Part of a small language model's weights.
Size: MLP 128 tanh GELU, vocabulary 1024.
Architecture: LayerNorm before each block, biases.
Training: a variant of SOAP for these matrices, 101M tokens.
Each number is 128 + 32 x the weight over its row's rms, rounded and kept within 0 to 255. Layers, rows and columns count from 0. Numbers have three digits each. The size before them is the row's rms in percent of the matrix's.

# up: layer 4 MLP up, 128x64, rms 0.277, rows 87-127, columns 0-63
# down: layer 4 MLP down (transposed), 128x64, rms 0.257, rows 87-127, columns 0-63
up87 115:146101144115097095081063104155159162162117143103123120115118178198090081157136141094126124099099100102174137201154154126160165147139135083132162120085081148149100116174045132096148150132099153
down87 110:118144155118093106070133167098144122083132135105181155119124136181113122125133107103153116104147050127127173070137099090162144213086098125150141123143223124156106153094081090147111152116104102
up88 117:105098076154094110093142106139133127140151147164113112186118143093125093112049136136086174147102117111162098124112172162129067078102146093130207082116169124094082185155169096135097115105144147
down88 116:090039060110147135128130087152151120133180071155145175125145090087083110124088143129132118145108177125140155107092113133157117101163154160139177023130150113136114105177107125146099136096128119
up89 094:115213172134150126178147133156103162139081056077087123173112158117154126117095121114119144216135125093161123181125114133095177147141072129165078189109139130142158126154082112140130131121139136
down89 089:114117159133146087139112156127124081095127115112112055118158126144190090151145107084124106202088140070141104090156163123060124158153113155149078128054135092133110151124068161128105157080124104
up90 112:193087150134094144101142133172097140103122149112177135122135145156094114061177147092100104136142064102188119117141134148104089082152097120106179126100102091149140204154104081131109131112103055
down90 108:157159079127155136147136159135073162061129135142099088145178122128150106097161111140149052132194104147150073087139073139137132121071084097143085194165150106128138164146122120114094103161087125
up91 091:146122133135134189099171148110080137141091152132134098119062117148143137207134118100138067092085154144136173147218158162126118119128113111173168156116139127183064124156098121124157181088122140
down91 087:155196120159116148102146161097116153117045131098160083110104163154085138130108118082079153106077137101179093103092168109189123132147134110154090111125153146129130133102191184117160079110103166
up92 105:142112159124175130083119152132163114103121060112133115129154105154136119106151154001146087192118122118132098128116152160135090151130099144113162089069141065180141120149105160125145184122145157
down92 088:123121138149180085146156155142155124107146103176211092156084090068152144150134112117131075101093175150143113135160130137145070090159141125168139099131112123127150128173150202068150123112199114
up93 110:149054120129103136081126181115189132152153154117153115203136104083136072199165116115153110104148147162078144137108085129146091123159136113081102099144118167108141152147146125131071074067129109
down93 109:126129113168069105135119135111177099159080088140091148171161193165153141150107121152164128114080136083129143206126105123090193087141155107174144158114104134171097087113183113148123176083137128
up94 108:139097120136096110115136193104086140127104214132097150106093154131160188098114171121124180111146112134168121174147145151071054145076154107143103075119126141115123135156074147117056139125115165
down94 110:100152135114114150162124102183121089147149149109054113202122118134115136184151135179117156131120105175089113093107126119132157086140129197100125131184043147112118153149078174068134106119137159
up95 125:152111146127143124163145148168164122158149156097099081108162068102152123126131160126100137151093157120157167119203143076099134139181195139109135106117155054181122107082091125079104109099066155
down95 110:151098141136132097122141069145097141131119137173134221073144130117097119063132110162137091122115169163096151086172144106127201138143119075123115087121096110090095146118098138176148199146176135
up96 091:159130113085137165108155100161124090149131155073070115125062157154085173161152175158114116149139108168167102122130120127150035159151099159150135115153126202050125127140121153134097101112140098
down96 106:126142146120155092128116142091165149106146133085091063128126135140194121105078155166081149106145173166124041131180123158163096112104156152180134085126145129170095114129191064123159093143116142
up97 086:133144153126092104131107062187130171080104089143044112047174168104099147109181085080127137111152145123067114108135118107137147164173089167097157123138095135093106168110126128133126125161116108
down97 096:119116112113107128106141151068175060115120129133146095135098112105112160185045131077121182135077167099141124195112092106158172082158136071134089098102104181132138118093102143088139127120146155
up98 076:130112183118125110112149130142124128114064107185093155105034094153120176219096104116163104133117120051105184138156149151144135108114119123109111166110104176137136110120096112166107085128080127
down98 067:126105131114126107210072139142074136111144095168116137117116091139107126169126109089143107060171099065185129121123131100175171138101150131173116179126119075174098125104142120134134175081085077
up99 107:114112150125132146145084108176104135171126141074113161078134155122106162124132113108110136122126076111190141199113101196110155144128089115126152124177132122209076113195074069110139153115120156
down99 110:143092097087139120158091178070167093167157123095134025193160107128150100131148151117115082142130103122159161120112130136102186093121154160137124150100112073166105102160132115163182129092137166
up100 065:113093087122139155153127120138135156169136136078092124129122111128079096118185118114134132122081153091110095067130072119131163122167161122114152088131177063097069153075125200137082175117113069
down100 069:103076120146129110129184137078127159124114156083169071063109102122116149135126121162117154163156085114114166148107119168107095065128102122083083166138178106178146176120137111159187072115164163
up101 115:129216149104160136112105110208088165138095128162081150066092157098140161104088137116115152150175142145146122148122143148122142169150144114108141182111188156160095067130105123155081083165148130
down101 124:094092160107113152175146169110157110139118072123116137154173106145148069173079149142135125142087106123163115089202130196148114132128186158144147150121096119147071098087086196138098119174104133
up102 054:186074130119127104095157147131133124148121099113133126078087127145099166115151142141128182171088131190179212156121155095122138148184107050143114131147157133150118104141057118117125157192157113
down102 059:082144160102133136038150118093165121135206095148129099106192094142112099110150082158092165141099094134144163151113111145134212143162125186134102113134079136114157155125085130126129116129192138
up103 123:129129107131133121115168101182147172141131127129129125092136186125040129115090146125122158160126102155099084129142122105154131127091046120204155142086128124111102096178150091073161178140185175
down103 119:148158152167121112079108124138115157089190108115138123156185153191124079120101114075112146126087104142061110078183087122099140153108106124092133099185100116133120151114151074097060181142136119
up104 085:121134077093138099097131176149124184111169171153101125150112140085106056156104127131165110204097150166112103162134127135143138182170148155114099191102121126117131149171163163190094154082172122
down104 089:155112194104118156127092152168141202130163117127082062158088116142109150126157148135170126157118098117137166068058052155133111122207155097124117125117107137093114098153148125170094114109156120
up105 101:111140219183108130161148150152098142121111176133113109055154077136131189141110113152129159180142128139105077162123101118156118134119088179149108152163099162071125159153173087107141081153106163
down105 115:094157132107165179150186142139123097150111072126118116060147075123099098095180106158175109070130096123101095119169166055119142139100112147111079124178121109130153119169176121113112167148103179
up106 068:130111095135143116183108113118127153180088111137092065187114107100129152133180064114139080167118131140090166121063119145107136120190094138120149120111162127120083123081139109160074059153179155
down106 065:141060132134097147144144065077077167115162127190160116123111141132140094165137101089157102096125113141169106141110101169063102075133147156115198094138106106076141120101079113151117112122192154
up107 077:139102100076134128183144134131193075131136119079114052081085156082136118143077079104119125110119138125135059036146123120091153122141126095138123090140110105116144130056089151151102125117117109
down107 067:182145126139134155170123118147111124122154145163107132106165200127122126175115113117095110153168140119090123118127143120195119065098116116096134152154152141180152104095170091128067097134183018
up108 065:096167083170105099094110127172125142139097152106114133121111149104144094077092089121117091139086151118125102049105113121086155130141211085134157051092171127090107151094089100109110096139162088
down108 051:123119060167124147116093167136148074111164136149146114178147144130150115194140123129078199175137157111130111180159136155107036127139123130154100137119156100150193147192080157130109146113105116
up109 111:084078218150162142100125089140137124154150111147144142059177165147154151157143109087147108179130162089143099139169140091161156106109136113079166096127096103116132163145102176162064147085105143
down109 100:124168061134111130128107079099095167140085199144093078179091123119122109120144177174116177104155086176115135112126081141109175163162166149155080140128160144139111127088138145117193167154136090
up110 109:151122107201106129115136172156162134121056118156126088130173138136171185155122137075129150130171175133164155106101152147141115094110112075110125111098120197133183139072100129174158094165174094
down110 108:095116082074097172147136096162135133093094153136146136097139091135125179164144105179123106107186172103071104134173135060124141102173118056133127156087116132087149097063117152128064125123136137
up111 099:148114149176181147099194084146077165138091122133133094101113118152151106125110204069078178125143137185134136189193075163149119105111131109118112124133114161109094120109093126135162078168141134
down111 106:185172111059138085180222143083144142122146140137140113131118115119151088146147106131127138173145124163125076116176103149147086145134150160063176104106141091183185097086125108116141087115116132
up112 104:141144109178076080130077076180124160151102151141102148090111122066117167119128143191107125132121087124189068202124119139081133150127092122150101138110112131069189129144108068119139100121119134
down112 106:108138148125180106153080149074208110123194094168131105140116091096179151139101087132112088105091178137102150133164137118081106071126095105093104114117111087114123175161162100074121169131105098
up113 099:132135150089103126130110112143105157113097065126143127090163132117153174145151129126117104113148148079088095089151050113116158080188119103090118111062121075140073165132052161121103084096164109
down113 098:165103111159140108134134132135129107133130143165093143094099100092206120133145170127130179137131091126152104105126095080136189058185191077068160107142089172126149133172114095163090091134094149
up114 062:155150101173080106157109177166135102142099151121127070077127176135126114157104160127132146181126147099104150125093176120117139054186154099106144171134150141132128107144162085137061045145162161
down114 078:143147128118117063136113180170148174178144133130151126151117110121117100184116108134108143090158155053095122100191134133122147177164122105110199167131146131100051152142108110112080063119092099
up115 071:143092114141186081119146149144126112115069128206119121158144110111172138131101158112141104091114151088171106121080094154164176061181095141105113097157101096146119078155065121180122107102130175
down115 080:095139153146138144091109102174172141059186175087099177139093087088117127086131146114119064119130044126152140120093069122086095144102157129091126142166137148096158127115153085111068120106131116
up116 096:128074107137188096113190154179100125156135150126147122113089101067110127177088144104095114110085087087149122157147111153174122119101184136209111087140122138089122135134152163151158141085192160
down116 098:097116104085176101101116156169125181156165177093119139084143126130132142136152080125083067084114131189123131115167111075131111145075214116176146058124174127121171116104158142127145140115140117
up117 101:140136082119130138135072111168098134137118091139060166161085111120113085088159116087091141177100108119108069072192110143123135157135106176173151170106167124133094150160116163136127214150108120
down117 101:134158162167118122081191188126110099111101141092189176093140159108113098134127114151074114125151115120150089177139158093098109160122095117074155108158106128193116121122147071144103141167215130
up118 106:094099126148136107138168119140132154074099058133091169110085173104102114146089167143124108159146128121120114223104115139158150138100076184163109125125138167152173081140127097151170045149131134
down118 115:103134144138190160101142117122191071101115129145143177191173158133147085083139069173144117146138128149098118118115142112127166134104077146179155168131123112126217139149115151112085110134074071
up119 104:128164125139098075119117205150146110141130178113179140166097065156177078103131162147163165119119143130110116073144159119136135195126144096136120110114118180120122121156068204095154087111082130
down119 105:076117154170092137104109125136133111092101109077132084142108150182164153143189082096085180142147063111105071145073118086115125072114117122081134114137093129099174091135145105103084105070133121
up120 124:114181116148085130164098130140115163150112107144096135105120116132125085105149109131075139123118098140133102195091089131122065135047152205099112157106137145149127125186036116105131077149168110
down120 109:156102116118145134181166139106097123121100121155194058142068164172128126147107108076159124085124148086125151128104154094151120113176124091109072144131144047129129096115162090194166097098165139
up121 078:106153126145126170066094111157094130132128136177133130145147172141113158085115134099137138109089140156137027139129029122117140184153124128117137119147157168187086124090139151203117116144160097
down121 088:114126119099134138114099067126117103099168122089097149153127182166103134037152104103138134076151092142138133096153157129110154177134168116153161080136130095106136127107091164103086191206130068
up122 124:174102139141154111135175082116139148172068128185139083158061138120111141168067120214067158178123143133091161151117169122160127108106125140128116111091145129116129150114166072155172083124115115
down122 134:151116126056112093119143101136169137126167122108102110111115115092100197143128104153171143165167119091110212110148135144147117080129125116058119135117109158082101117201143071112122157191101167
up123 069:104092159148121103119157149165134148108114115180121134088107121144078148191139105157095107169097164100076126166074138118167170065102069043100095125106125150063141113126110136162146118175118107
down123 065:131124079118140141103149208114160102104106132096116152094120149092083149114154187197115176115063104158066095167142157139096129143073186100100158091115151163106184100098112115134103119137117132
up124 070:173057127111136131125161155124142133140115115156081102154162109078089121156121114200116111149093182083173133138132140154141168136202115078070119141113081101124131202130116174178162098124140114
down124 080:154106089207066164127122124116138137137093153097093109120076161109125101118120150119135123073162155189163078126140112153063121105146146101091157130162183180105134176122191077163134104153119117
up125 090:149064160173104106085112115104132080143093142146122121138182103164124202181117123129093106146135151058132107149125074164151107131142120076164152122076086121163167122100137175146096084163180134
down125 101:164129142113107129140139099157138180098096064128088115101068110161093137124155114077141134161146146159100175093061162094072149106181083066060087114112121125122126154121170164126156176125124132
up126 101:145147104110144133161066103185043094152086146084076126130080125087127137094137175123140139124161095169105131142125124198158124105085152147198114145099156138150096128148091071160158150168124117
down126 107:154150089129156163146087118067094085127088181121070182159086171097105119175138178177086110110085126064127178149170158118156105164118155099127155108131112112125092118129073145120137129123178101
up127 089:094167123140139170069109095147138112110064104101093077126069100052129162098128150142115049126147143103145146092150123135148195123120104115101116167145137151092110127054134107185099155158114116
down127 084:127142116136132168141088079115104153100072180106133150197147132163104149145123133129133062139166135109159144114176098196168137150067129175187155137137207114144144126124079173096088140131141146